Part of a small language model's weights.
Size: 10 layers, 2 heads of 64.
Training: a variant of SOAP for these matrices, 151M tokens.
Each number is 128 + 24 x the weight over its row's rms, rounded and kept within 0 to 255. Layers, rows and columns count from 0. Numbers have three digits each. The size before them is the row's rms in percent of the matrix's.

# up: layer 2 MLP up, 512x128, rms 0.539, rows 154-206, columns 0-127
# down: layer 2 MLP down (transposed), 512x128, rms 0.505, rows 154-205, columns 0-127
up154 101:156147134119139142103135111127122126171144101155105118098143156074158159142142125159173119116112148084134130119122128155161131136147103104098129126149106134138132105116115134123149109096135114104128098118155150083133093132160127114111120155144093130096069175110133143122140079103122147142123109090155154169136138106155127069129154122133174155115061111149143107096119140096103123106165
down154 114:140150138118121109051156133150128133125142107104171134102154133103090118138131111118184155140112096162142120136116116102141152105110155096108154153133153134127104118091167107155117092111158105125145147112117113115104102098160155135118113115108125122115136146167139107117155135136146156150124084136112136162127158103102119153158156088081118178147115164078105163113116174130100159143140
up155 096:133101124120098157107160142128088169131135094140153144167120142132148130139110088135119150137114166109146110119143170127116130131101156114135131127145176101111156105115130121152104106117121182110133114139141149096116168094144141134069139151227123149138116092132130132130122151145133146156094110130139062108139105076131131147119114104111091174104153128122132114104118113129147135093142
down155 097:109070124141149147106146150179096139068112126125101135119103102145134111130119146102126130133155119123138102178125152139160155112139134130090143115087115140133137158149100113148084115111110092125136127151121122116151121088159145139154149128090095152101144141129133177134150126135118175118107139155142166132127133057090132113162064154119165120096140090130088106114134128116114107123147
up156 109:135158134157140162138163110123143153086129105147060116134097141111141097126087138098101134103080140133141140127122133157131126129095086140096061105089123153128115116160074098088170136148122128135141097134123099132143146103105140145116147145164143120117154134113160137141082158126132120072131136143130124158161132159103174127120120130160159156117163127143133146135123118126121118120066
down156 093:151126167127111107152104149100160111093145140104153103089161141142157175199144165169150137107168130122153105170132149158138133148118087158126150130138125105123097129080143119155121155126126098143127123127099138120115156117047120129132107091067163124127131121151092116131127119115129126174121137130151090104141137115128116124163154131113144099125112113113118152156137111126133110087157
up157 104:154135130111115114141160142099089097072134127171131138160150065129090137108126100108104142109114125093164114171108138142129166143143140161117084110133110106122172122132109102098107132118143152153110113150125137083108114163160125150086178131107127127167106094131133127097112130118161144138108116106151131105104128159120097110120125160139163124120141137146114112153154150130076129196109
down157 096:111135133124114143143089143139133134081127155133107105136103180128123136130153135159145144140146139138121153111142143113106168124143144097164125139155119131091087085154159105081115124115163145102146170123096097162135153123147096147107143140162128135125143105096060119159144148124114106153126149147118116171148107104112139128127161158125096089097198147126139172128153105136159091101148
up158 095:179118162156135091142107095110146116118149058150120127081132106131129138148098105123121120164146108108087133160151122125139193127090149101132103120092155105130140139127090115101130128132132108086126128111129115084114127154177119126117121093096141127111071102141151131164176131079144170166105130131153126101145096133117125115164141126103086132108130136099127134113132127143139126127088
down158 094:185151125101129112130123119109137137140115147134094128113092076132176127110121125106164125090098171100113140146117127113138121119139177130132138103083159146133113142069127174148136138131110113133150165156140155126119144116104142158127156158134142139114128155146151169102104101138120066117118117086173055148136112086137164118136125117121154136099144088097150138112139150143117113147144
up159 099:091159145152101091145139091085199100156167120098145130095127120131101123178132124128113082128152152151131110150125092108103113134146134121131126132140138104115109140121110080114151146139135095086090140123136139125155136145078153161138161128140130136128093148147185105120125116112074124136113162084142120143171117149150152116134153133142141110125114139104105102112121125152083077146106
down159 100:153165091123154161107121159138146124146109147115148105076138128103102146153108165119114108150140131140109121182140134129128113144143111164101079127086149123109115126135153112100133140148122135128157135124140104091127108135116093158168171138065131118150122130124105091106168139135129117137169147135135121079093134137153139153066120120142168137154151087109114152097103161102183148139131
up160 101:123126092123135136145150112113131100101106127154095106122127119124135137135148162077128076138113132136133176138114088120125147137110152126171162103118111144101122136140114087156162118145142138143138094107094136100114128134121138095081128117078187142123122170120119157085110156124148119092155105188165137102140147110075142125115144107138164129164156122139116083130125183119147146159112
down160 088:116132126158103179139127139133171139155163124103112123158125130112101111157130115135159142151145118089150112142142131130088108141166077158124128133181120151139167130102119137113111115153155122123132123107145116123156166101061118121152120112104090140127134108139116115170122101157114123129109160122149192103093150168138138133146184131184087140117095114114137141132107112153128117072134
up161 094:165133115120143060141125144089130155113158084144136118101141121102150153101111082078142136130112110141094161155082148143150134130157100148161096144103171124108144095161128101113140171124127142108120119138124159129135095109163137119140141096107098164125107141108165121157132133083116132120093133103115110125161150157132126106152137130159163142123061093164138120107114153128164151120133
down161 110:141107152133109106094130122113152116120151154094098134090122134103130148147043168112140119160118138080110096108115099139137146080107127131121137109159162136137100156146113125115110146150124137126124131121085154172158144092155132150149092109152174156142118115139164105111096112158084127092121127137096148113131158103128125146123145144140156112143123090099180092104088113142111101142102
up162 088:127166101087088134100141164148112142112116125141133148127108140121105154132175158135127134141094096155130179156146140123112124131130164083121108095141109091129146122111108114138159127157110171201124100083157117131154120115149139117135133120137100115135143165158136123127108088120131167153137131131145116110109169155125110176139100128133110182121131081136097130103150161159085109127083
down162 094:105155132122092114094089133119145132116111107131151121085121129096100132101131107106173126139146139077136146112134078150123121112153122182131175110109079148122124095102106159130175070115167139103131089114089161116153090135153088095115080143123115130156145131116105124133119101110147134126143133077087115157119128148137132115130115126147098107140121084126162131116162138138087125149129
up163 104:130102132127143131148105172110156130124142098129104098156125123131091129129098103153177151113097143143145133097110126109153148150100128121095136123139148096146131124157139132111137071130106144095134095091090146146106182138189112171126132145116149109153112111136105170117156158163159123135154169176158123114110117118152110133165097119150095116108145129131079128140166101115173163126154
down163 088:127130147142118139120136107127089156137156158135163122084102125127151104118131173110109148105138145086091127145162132139139113114144113140129103155106078148126097148125133101147110147174140075121140151190131091111149090116105177109113084140133137114088120105127157123124114139123095132141108153130097115129111106101108083137088113123120157122143077153140158122102070152115088122162122
up164 097:135092167133141126128178149125139126136102098139117110095129131146140156139130141121072146150112142156136141167133088133130112145102170158169115157092110118100156130087124111136140168068109146170122162141158129144139115116160141150147137136085115144135129137125161067109107126067170153107115107168116134141138131112112112160177141120154148124109147123140117094122079107138123094116133
down164 093:104128147124125118172162122131090153123167115132141117108108113091147112145128151164090111131145132149142114088121124118133115129137090125087121114110135185138105120153105127142124136144126120136150128073115127114172152112131119146162132137146124128148093065150144169160086138144072132125139161133117069148066090127137103064132089156141151174124134150118134142116121130112098126121141
up165 098:131087146136119141157185146152081112119102093119142129162111105124152129157099056107145136107127133144106151126114104158106156137162142137118106159168156119154109138144100159137158165078133135123119157134096130151101068165169146127143124133106134110105128116138135096155138138132095127089175133121126122121107152135151145156139124118091141115099143138125127164151060131122119088141121
down165 110:095117143119128149178116136173128133132131153182161161160166154140116162104115136097079119123134125119106130116139127143189125143132108165128103119076154123135152093112125135095143164131106105091134125140119103093078098171100146141161125116123060139126115149076141141127131091091123096139134123130110117110110164142184140162111117146144128122129113132111099105159107117122132119132114
up166 106:132141112125128110106100148133168130167148142137143103113140167152149129112150112125127167115095135091134121109117147144123170160103135140158115103136111151139117140095113149142181140144144138133151103124118125116147130132164131165146156182119135141140156119132124158136160161175087115124126113150146115067107096082123080130106060148151108113140102119140145140084117068164148097157125
down166 073:098062125147139113120156112126099135136109112149122099127090075096100094111120116076136124109172118105139105144103172133121083133161145097087107132092123135103156114105073122102099101146104131123157119116075074108135120139120139102132142095116081117125153127092103098105123096114127079158125135127138140108153118115114107123124137110119104096109110128120103127074147117099132119129118
up167 093:127146178177153170143128124131125109133100117133137106112163114102175149114124138124132123124099123136149143110121097114130141138111141150096111124105126140115127138129098168119079132154152115168166150125087161097104090144124135119144128138138110114155156104083163083132129151112139118094154127043098146086115170166141112129112131137122126120100162106127096090158076126115132156147145
down167 103:123113101076155100113134140101151147135165131123114113154104138134138135132110103163153104158133196100176107151095137145136123152098141100133096107133123120125148097153139145163115151123131132132145181148148176158146136123135151139085079139140118138152147100140120110154123153101130081134101110131130142129095094101067153116129081108146099104146160112119096152160116124135140141081101
up168 108:145153139113135084048134126144142131129101100136145161132113120093134126122099123104126137163109137093111152149133149086095186145128165100156144088124165156139167097103123149125134113076143112164108125125164105157125132153158161154118109143118107128117137138185144112128073139125121112153113110159156120135144157162105120100114105152104125106121126127176118119099114137149161115127090
down168 100:098123126141173102163149196123099107133140136102111149140076102137109115147120161132095104140156146113113132124112152120147118178167151108098132078154086135154103147134114158120116131124132124110156142134082086127141120108111130136178076094077116145182129125106100124136117100118140097174125145140170145132129123100148133133143149149138140121099135097150112115132145092148103144145094
up169 104:111109157091137109144127172128151096124180109148120127131129122109106138106055147137098095122099098135115124130067137150131142125114137095176107171141085102150147165118131138105076132109133193161175153077140138134117160104127123136162151129143144135142146140112125155136095099129157143143107142116109151133107116170114130127097114141137128125077156146122125129094115110140144140094127
down169 100:134145142140142100167113116159103154094129140133098119100117125140145116101132102141107121172133143128125102142127141096120136130124076117144110173134141084125121093079124096113121112110132098160127144148139126097119107147119119122102190182117159140147138111137101132122103159149107122130146116105122113111122105128150129141093159140154157165177130091110156199141095110056118145093101
up170 104:118168116112155093134117135121143100143144164089141105080162152164111116141104092119145105122096110150155106159139152098130166163145113110167083126124150093108156115129136106114139090140156133099103139130132105102157093150129163151114149097151154108135145098120140099163123084122129105101143132150134115117099153109088138149131175146162102113155136145152143122090083167120112173104119
down170 092:101118053124186107145166166165143131131119120148151132114099091120144088107113112140112107152165101122087129128114173123111144154148181113103155133131101145132140130121126099119144139137177155143169165112112105109120110067107118121129109161075135098133081132115130103117110119115150117154106138131112149121131138091132117142096126156088088131145099161130127110175133114129131143112123
up171 092:129153125119093102110097150117088136122143147122144128115119177134154121158133132148155181146104090140144102166167115115127119159133123139116178120118176142093160139112150132191137079131101126096120134125145145137166095124096110125120106120116130146125130146086175165143122135142105129130172133139088114105128115168131099145129139147061127111129122144172164111127128104112102160107173
down171 101:103091112108107138109107130120111108124161124132126138114083103170148116163117126107146111104118109147161133115138101109145114122153130088118083092103162125104150121131140158090138093125101127138131115105134132121099099124173160136145117127106134144158143135143132184164084126149088114205147136125146107108118101139120132139075120133103145103075092113125075144089090156115116156122143
up172 105:149128150127117145152159088086111133135151122158085093072100124140129133129125091157171123126119116099120153167101133140136103107123071129139126134142097100129095103120115157142138147085085099165180126136121177103116171146120133129120151155090131139129116106096178104154136158162070116165153124137130114131158162150126124146131129143148146130106124150136128120127144143150075165130134
down172 127:164107174123128154135102115105132133107132126112174151119146135065105152107120119172155121112119136092116135136130088142136120131111133177153157085123116132138113088143191135061129170147094128127145147137130140088117148130090169145144127114153120129092126109169158116101128148104063135117141131148116078100117150092130118147120125129113146147071137113130148117125148154110123129129144
up173 109:156152132128143103123137117107117165121137110146130116112142109154182123137130126066095115153077120140127138134107091119147142152127157089169128113162123101169134091120137108129098109119169148136172124143108135116144159150144127091149091118147123089105182111133123069129102088160162162132161131119100114085108134145134135135134082087102166161129138142123149114136128138155129161146094
down173 113:115113149130138114146093087125105113123167140145154130127139111154104152146081104143123143144151112160138128135140094141106132102123143131111167119158088117114129131152136206129167160075170144089120130110120156131135106127137105120136124137138102094089173120096146092121115132134165128062086091168133111112101141126152104152112125134086138145142118142149153096099158161134127092103120
up174 099:072130152167149144114137118158121125159117103112167121127112118107103136109122102104108107126115142143170103067115105126092153140104175150090118100143130122085164128130084082125129130103149135135094128158168081092132118123116160095138142133135119124123146120123113139156149144121155174099159144138163110168154144138098135146155079117152144161154124176157130132119114087099135147129141
down174 101:135143158091083120096117195103122109152130149073117098150116161152141112118094120134145136129132098099095121138137216118183135104107111093125112116149096147133148143118112121157143165162093126127105124125113144123128121093100121127123157125121102079148116134150120129116110120141088113129161171139143120153139139130116106090109113145112135097099120136117159084122149153131114099182130
up175 104:114147135141147132121141159174090111129121125127148109153175116139144131088133135134133125116134151103108114128144060151138116123154109120147138174111107116071111142095145118152157123098151172182087063114136142129140132093131072123094131130086122116138121165098116134152142104152135114101128096141145121128106152142116082103142106132175123131074119126111124131174102119118089116134108
down175 102:103141132140150173137197155098102105137110116148138157096113152115109123136148140167163131146158110134106147181150108089118128119118093165150103093132158132131130123105146093118169135078142109112134097139124085153093119105136117101128141123103146147091108140078132144100151146158124160109155126166176131121140149152072086127102106128119140116123088147094123147112106146136131121152139
up176 095:157114092133069107097130146155125161114110128141129109122155115125162126103171139104102109096128118121126098100109106132095168126139071159141124134134163137148123158106135123166122124112117121150150076084103122109096157111141119143199154164179131086111147182097119151139104116147132126120129096131092132144124128105155109156107148123125120152142167115093131136149125099104150165122123
down176 092:151103171142122136135137123152086087174135127133091170115142146139129104126106148074132169149146137174161120142128117115106140139171111134119118174099130133182087099111108143134134144146150123139158162138132134146135104132131137144122135175127128111186131139153106134127166150106190099151089120131156124124130138128140118169123149123152117110083135134149119155094138135083168136074140
up177 097:120125093137113152152121122085124141133082111134110122134139138131095112139134095133157127147085124133121121107104131145140101140126129121193086127169102159140154125142091125130144149126101188109140135120181102160115148121117118131117134107138141160120137120109103163102127155099097132152132120087158134125111151145064129117195124106114150108115115113112074134140186149127118190119158
down177 089:097101127154145080143156151136148186154131125129111089115089130112149116134162127102116098144170140107141101131120129107130139112155174151126176117071121126126121144139085135138088111150091122123166111128083152118109130123105111101136155152127106122100115083144118085181114141126122069121103153116110103105147099094133126117111144092158098119132104112106133143166157139119128095123160
up178 102:151134106103168115117124150162101136122137109149128101111138165157142069100118086176109089091164149164121099106143094133140133135107126100116121151108116115098113187122128122133163142145136118198120132156151164124094104122163108153120110124123102141122083088135112153121112139142127137119133129146140179135102135123100177162094167138125146114136111129096098160135119160155158113116121
down178 097:135135121181116114176171104080169159156099134105096098109111127170120117148125115170117114150134120141107164131089131119171143169142108128148126112128140141137154172153122132129131097107135080160129122102128131087141119133121115097136144134090142131137106074099125141161128144123136123148146167132120151161210185137127127133118114134123118108106123120132094128122132162183126152136147
up179 096:152182127106138100116107152138123095137130186093148148090165126087109098136128104134084140121144109162164135159133145153144160132151160127090123129142150110114108118109179126080084161100123155158120137116084088099141153121106144131105115117148163142171099105103138150108133093091109117125127133092151120101135122141140122144136118130093115138116116073100110130093139140173150129111132
down179 090:126084135115110123114153096113101089117057128139142102150095097163130135118140154114097133146130126117099093151145105101177109163120134158117126098113080137166125132114131130110151149155118112110135138145121124103157086148151122164131130173099128131121151198142120123170114116116118098129142139132139129105158120125137146125122118072124118150100136119083149133116126064167181141162124
up180 106:123137100099161097120127109115103120165147110125074174129129163101102103125115103134174129113116135187137151146121146106154094152138148081127125136124126119126155194153149114134133137166142154142141125131090159105150124145123142116132136105128147161144130091132096082131107134124121128123127097144122127098137148091174119113111119124143160103180098090189158104108116149155113132165090
down180 092:131116133131117168168163111094150154180135082096123075128114092109141137145167136101101118125134177092074108116153127116135111125129105109149141140124172126159119164158090129122143143109136152147137149127116110098143137137100124114107130146098121143103144106159132183137135112138109128152100094102141085158143122135137165124142163147118101185102146121145135132104137084145104158134078
up181 098:115104119114148138149161121147107155083137096163122097081119115176129126118119093143148132127140109129150106138128096117121095125139077100101163157126083116100117166175100085109136153121144134146145135105116143097101149106167159142118114152152137107130139131155138142123137144144146157124117153094158099070164149125121097116211097135123128148105113120156132150142107108127158084131129
down181 097:152111122155093112123114119148140136127125167171106089128073113140120118104127115126115131122180103120133071133122141081129074115128171103146158110154088124109123158105125123128089071154127144081145155116106066146122135140118129137147159118112136147106137101124120157130106149117108123150128149088133188135142122113100112127153116135125112125083115154127180144114153127182105101132126
up182 111:136072142132108158131101114162136114131148157073137120130104132115109133122142150138100147094120117126127152131156142131121114091149122088101110132139146131071118090101158161114128103103113140128091191069146117138152124162124119127132159141124120125118141133120120144139099160128190114142178141131070137154134105153127115166126076141136155150114127113113163152151088142120185132145136
down182 109:131135108135102114137139155131124141136108148139158139104162095127103115162087099084131137164165135162117131143106088105135194180124157155133128149159113134118123124122055153110131134136121101158083119172140113104149124072119101133165102128177103131126119134074108094140111125120121153130150091166143173118143132138112113134147128134094115107110118140135155119140138161150117108091112
up183 100:126099147097174105107096123130113138085158147118118121116157129136121122108105122157133131123145081154117161151129140142114138122098110125156104105114062112098127141123151121112103132128142181118180072108109133115146103137076156103130076131125138141136095116123135123117182126113103147129137156107137112153136124161110129110134088163169140088124126123150135136111177144151098130178073
down183 092:131117136131122151140149088179108128142098081121121114151148114111135108102127099077129138153125092156097137095144097179129129122153154095107197163151101103153161155159103121139128131099146140128132140121117083139119117117134096128142081130158113155126129138119124131101143089118140103173133102144143144146142184071120118177154137095138118134105151164116097154118136162131111136105138
up184 101:078110152115120146169145143152181138130123085154168138105159125128139105124144157137119113127163089115123134107129146154142129102104090064148160076129144104120105153153101124115129120126107149101171164121133105102128118132137166133110124083173137108112119103123132117157137127107103153166128163130120098062151104162150155180105122110104096171120124093142108124119128123134121130130134
down184 104:153113118134159140166163077131132128062135167111128150139126125116107132143180159135088117135152104089144122130104114115134160144120163114105106142168138141131102117109134184134155122127121141126132112135128117126141135083139131143171144120148154108148097140136161069105129087131070105103137142136149110084094130138132124178149120139126105125098162110189130152161110124116103125167115
up185 095:088129114097142104123130130099102088076072150158074097122138132112138138132126140163148154133131183163128140091175132129114137130108091140125115167118133146142140103147121166111116085141166156122118121144153136116093151137127101142131144107087086128120166093107121097078117130151171141116167143093168124119146104158104135125160143112118159140113144142139174119143147109128106114122098
down185 104:196094168125138155108118129142143128210137161080135124148145107133120106137131152157161111115100141081120096098112140116112103118184156133147071100163158096142129120120128089145163117116090150143115091122127161136142079140139174141144148151123138110119129137118126134162126135109109116111135131106070106107129154110157128136122146143122103174119128119130123139113133107127157168134123
up186 099:093099126109157120144137128144133091131150149120126118156158161102172134133148133168106090104119123145146130155126124110103155166105097128079109177109089124099109139140120180155121183134138168168122140126142088134134118155156145131121118163152111140092140107161138122091147110102145163138137144142111154132099121112124155116129105117075125128132148097111108191161149166156122091123104
down186 103:103114135111159150112102109133126133093129126113121151164121170155143143107090101158151141114152149130122125127148092103126119136101101184094111152166113081156100100152135147117161143138136131178126167078154124132152146122124117164124119153131136148153130137133083114174138129154115128171090154129101177124155147146162168122139145156161118131123145099124086119098138111177096129092150
up187 101:150146110167159165147141130120133115131105157121140152118142140124165176135146104137147110114133124155143203105119138148094137134112146065124148120112153121144140111159119059095141115128111138133159107129107135101139105146139092105132135158169105131123103124135158122117138169105137119102109136107169130110146164084133151084115177066113132105149134172151147097135152130143112148102145
down187 100:097137127133120120159147116129131122104115104146164112161132115135117093123102114116126107171131146126127085115125139099161130141161140129109097173141130140104074099135132178141114098154156083097117177136129150137150110100106141158142144135050090105176161142148078106131112113183172107150125089116090152097158120138123136140157121112146130130100156126108132120137124114132099141108109
up188 114:126142090131116143108111133167125127147151062052115110158126146141133137145142131121085132146149134111123124076125148135118126170116116143150080169135137172121134101096154134140157128100098120115108151142117088143175127116152111090103112117112184171141122138154082158134120134126150120095152134127116087128113117183131134099134165141149150150099167155151128114152107131114116145124147
down188 100:125148133099112121189115128104139150069118151171135155152160059110108150138080116134169143131146137094093134120109097135156115148123142078077164119160157113117138141150135153151140104129119125135138109097132106159098146177106132147130151134138126115111130145124175119126102093124110163138126077130102104121130090137116106132137082144145149121134117095135141151116154103135096150093155
up189 101:106118078076147129133099077169145089149132126118141119138134144110121136138136106138147133131134112110115101122107085121119186171101155114177133160105104128084168100109125142151157160085127126107132132137142094106087097109085147079109130119122130132123105122155093122181104131157152146132113166122109152121102136104113163111123103102150120185116126135123115164121124168119146116120114
down189 103:138117096121159110086094143131144038151146143148136162136118138134132163167134148131145112131125149097093126142125136119127146120128114115097167143129093153135164099138177166121115115145108138137135165120123094187136147115157127120099128146068154090127116123151108121112142129116128120080138131109176136143133159144130162088121134097119155119143120100111129170061147143118153134140146
up190 097:120103150123110068099122146126118127101148176104103148147113134134167129136130114128111110134163102105134170108112112124148136096101081057112152110162117133122117176148172128154107128145152173149145100104099144133117172129140117123132144132154173144108131161114139124130151146095114102137119151144127112098110185118149137079120144104120112148107145068149113179134148122132103117149114
down190 099:152102105135117081108171126121120129097091128127119149105099177134147116101115119116108087107166133116131146151121123123145113111118135112112140100127098117141119127134111126148114122165081131147117142108165137128139103123118163121100138198100142119146074143161100143127136176138084169145116204067129117109147168105141121115108135091139145155157158113126157116156118139126095120093140
up191 087:143157149132148111124156133119160094130123123120143109160152154132096170117099169148171131139125159118142148072143099124140123161137180144080121134149124060127098095097124102141122167109113151132132101106142102138126118073138126129101183102111137127155063128143118117078149127137091117123121113141135137147127109121103108084146130145132103125097140141161091125116157143128130098151166
down191 090:095124127099146137175140146177104120102084171131136113119080146139109167140096132125094126152154094094118091130120138130173156138160150119128119089119115129120093095158139137099142108145116142110123098170135105148139111116117101073089142155108113141116113152106106087112107136105118099138085108113126130147133159105120124118143164138103113070171133136113151156097121156089150131101103
up192 091:132111109082121131092153129110117163103097131117104141172110166167172159110134094136121155145124113128096088151131112083114120124127124136130096155114120157174094154125100152142114155110136135100114136133096138121140129092168159103088162168121101106089121116111173157109134185124086135133129113154132133133125125152115161153102135139117141071125139129121106114175142091124082127154141
down192 099:152135141168105108108118119103122151129148102112084148117125155150153131115148152094116156144092123135134106142146160118162093146161122145105083116102116143144191154108120156140122131115094074126153132146100127089148137109120173101170137133115122120116083134137178117150146142141120152089093141091158158108090127085133107111126108164091089116119158137097136154094118120110158120096137
up193 104:144075133124167115140174152155115124105144106152154139142126138158103127103168135127112077136116151110157117087114117081127159112093118122138154138140203127130101097128117121097150140140138099093130109139141091141140158128181136115162148100140142158091130110149127153127105129129127126139123098115111116125089165153125118093123148146170081152160124133108185116128109104124159105085119
down193 102:132156141118123141131134134115091139114160184110127158131151124133076148129114129126103103159108145144102133080130087105144128125151166145152125121179145101175144123160132139116109133143161172157135134151110107122111152157112135148109114142172099128130156096103121116118090139112138130162142132143133137134134152111121126114172095155126138088155172092117169142116170156105066183165126
up194 103:130135115126115127126100156143113110132122131117081145111078105133156112102127150167112165155109175126128115074120140133120121109141107181090137130127080130124153139188100124175155092113170104113114111179116123148090146125092095124145132181137144107133123149104143152137113160117150138119172122152148120117126130159139166100141130139156093146128093129129135076153129144146136102173114
down194 103:100108103145129102124130132115135132136066130116094102121118131124101138133105143131101131136125097109135123138112166127162139159164143092089120183157134106161087173133075124127154072098116159138118135075122107159156119105071144116117124156116144104090132112136133136142149114146114107142103147128139132122089115144132166118130155083156072116118128109163096168168116137147097132139136
up195 104:127135110129113125112077109116149122103134119116127153137169122150134155159148140095116148116151064147104129158106129159092108122186150076080153096131135133135176107153119118079086125151131136111115128113132117173116175132123085110143155111150100118089132121136122137113168127139130105165117132119114089143096132135111140155098127148121143164126133113156093162196123109122114161131132
down195 116:123126132142104123145146132128126106172144134119123127128163118131132104098138090127135099101127093164131098136132055096180173140135136133133096128128109145095061118132108151137148137075134110113127098126132154151100161117087130181100114141126125123132139162149092090111121131105134124125100114168118168126134125079120100138121150161081143138146142083153140090142079104124097129142139
up196 098:144179108121144153137148098140125097168102098096128074133137125090113115114130156121135125102099116132139093105131114067130131126096110174121122148096115148136173146124147151114141153109139090091149151134153092113132125167128111146127121158147110165156165135129145153124104082096163163179180083111157147101136136128106105147127132158118104142150141145119101129109116134102086139099114
down196 117:094092095128127077126165124138123118118120145116145147160152126163131139105133121097141137079101205128126134159154119133119120090154128118159139122126152197142128109110131148151108110116133168146165139121142123117135143146100110159137165147164149105167112146112122165120126165129155117108121154140098156138146123126163103183121192179115129158151114121142143163092116125121119106122109
up197 098:119183104153094096159151114138165143068108149129173134111089133107116155126098119189126089118162101141155160129145151121129150122127127160089113104122095150178151101154161139109172119130104137115131130087153150106108113160116100161111173137113166136118119139137129104143143121162137126103087114144094142136143121092114108119111145106152125143148125100112118108133125126149155149080150
down197 104:123122140132110116142168136122090137128119171132152154147093154138179094169127142132100135180135159097134111132150099139155131182137166116105108119120089145114120134157115098122138117171143160126112130132119118127122114168142137142192070088138130130165137098120123073136135097142093177122107153124133169147133125161143110133079143129108110160115125154148122114116161127094158127110152
up198 106:148124141141120130100117132123149137154125135135129160102145082145144109122154134131131131107177099113157121157116132127103143103129157123131153123103118150084115137099107113176094110112133206110150135103167142140121128138162163119118087127148139147116116118179111071078113123091135084126153146145131116104130081134100143104140130163120152153112139092166155123135109137061127123119079
down198 108:103139152138128124113103132196112124111163104126156149166149110107107120177108074152138123079145158140109147106107156100146150105116142128137153135108097137106103085102146144138096112154124150103117139112136147166065122128144148143114124117118113166185123158101119112153147140166136109132123124124135118153100127120118130113135176097149166103134109110154118156138172178158098101128109
up199 108:144154096081110085136139153121158093153085138148143116095115125090153124109117125132141111168142137156131089113123147134137122171128122173113125159115181152134097143121154112130142111103123127084123143136119119145141138136092118145127094111170171083093165105114120134124103167100136137101112095186167127139113118138145137161143152086134093162103103124132158132139115088127173128098151
down199 110:126147127126135164125121139115125123125193137129125123134200143126111100125161125155102089100073109134128104155135142141127122103137157116110138142093126109122145108136122141126146096142176137163145162141134176132148138118131175129162152126149090182118173080135160134127123088132122133157168127116151142111103148094140139170125167108126152161135124112124110166161141162149070138142122
up200 105:142144163175114099137127173156088114120149127121116106142142094126163133162134152077154080098157120106132193170101090143138144104169115129131160106129109076109136137082162102121114150160146142165090127135152165115155123099132145087143138097098106134131138141154137092131115146115143108134090114134113111111142100135159143102157143128160111105129150112146114129129098096121145131114095
down200 108:093102128141091145089092149115123177090094146121068131111117147125101190133142108124107118151155110144157116123125117122130123096159136146124126089132127130152072127116148170122132159122098105133111157142137095166107143154134121106167152155184140157163121107101125102123143126137098126116126177142095123156091155144133115080122130147147114145121090106121140138104145112086145089132109
up201 101:144160141097168097128149143110146116133139161150092117123138105136088118149115134108130176105132166157132132158087107179142140143122100153175136118127146117128105150112169107122142128082114125199131104112130099096172165091149113123113135115129094148138117120097184124112146077119152143110159116136124133103152126168126105106160094108119156126111151142122121151124140148166127101080122
down201 102:126123138146126132147178138114153107149073117096124167124129131094167103104181148120096134105125088132105123168089158094155085100138134182128173167147136113118136154155140094110111152125107174167113137173125112117116128136157131089131124106122115131141116146126106140158093124161145121145167137135142137145135133115099137156084115123143106170127105132115107129120150143177168081123118
up202 120:121145158105120122132118147139161146176095116149145127147164092118149138120117143167095113132154112138106128188114121154172100137140123149153135150161169131131102108137144086149105136082114097168117093117123110138142097065095113118093141122128128088167110125102145105113125128083146087075164149151141113131141147156162134122124131123130136115113119109095141096105129091113138069145116
down202 103:128136143125067111140184128149102088148129126122129121122112139143156114117113157095146131133116137099144097147156149101145137144161140144123131124089127121117102147101109094158082135125129130128131120128119115145138106127185083128158138114110173171098094137105114138162125093105117125146138150178101152154107131039083104126110113116131153125119104133099086136112138117157130119159078
up203 092:167135116118186139125144127113144109100147094128134133172153142105136173059150084122087114168135142135125149131118158100162124138114108124115122118113160124113140112165169122114098157181119151141137161104122162165146141109124111097193109085126129127106140101141112131165153149150142174087131140118095157122166139126118117163165131127109141146114095126142120145130087127145142107139116
down203 104:101142116135135103129091120165107146126092173154141130139122131159144152121098114122092105136093125099084141154155103127113115154177107098113103139134140110151161123097173150109131085111140126138124096126107154138125126123112087175132103149114143117132108101136103102127145181092171178128141139134100121142151137164171111074132142120100123104123105155097132157121068130128116148171106
up204 129:114123168140134133162122162054146132123124139137137135127142114191142131116099120125165135124110142125143161094090145117131165141102123137105144137114133094132121092131127156132166116132141148135133085141106116118107163160175141147073150104137146121132155089154144173168159151120152112136116177129137076151112159120145082128128153167150119155114126125152092121100151102080153125128137
down204 086:105140126141131132122135128189122139107132131162126170155132166125112142144111119132113121147124090125097130155125133107119086184159136128129132131112121149109100117124099129131127108140092103118168156154108097155159109115141093105153123163146147121118115116109107125149085131151094132110159102144104137135107114094118129156149079060188139053133081135107125156116130128162098103158108
up205 105:115109120107126123074109150105127136132106152080127155160135114091145122111097097155090146157131101125141118151179095156155090134100149143141143084106135110109120168104119166155135077110129131124140140083190089158105133143154089164128095150116155124107164127152127119127092129100114122147091187107142104135115126132134135166111111161121143152128154169116124139165119132124129130148120
down205 098:149091094174136155095138078166127118141118127095143107166131129106171119153158135134159105120135126116155174120135158114102110101089143106128142110109162120152141142095130122114107130128114127142133119068124153101094126138133102117119127100102139141139138107166127116099129109138109161087103068154134168055084103123129142115142136112158118117105079132113116154106135142108120111140079
up206 100:128129117115159168152137150094141143140122166085159097160138158186104126102169111153148128096166162147105155094125124170127151161131153122107101105127130116156162096107162148130135141142104110087099149133113076109095144146129133129093104112130136116108147110117089067121180170145133135136161126127127147130134087085148108153103130151110092131134139123124134107106122106134159105127109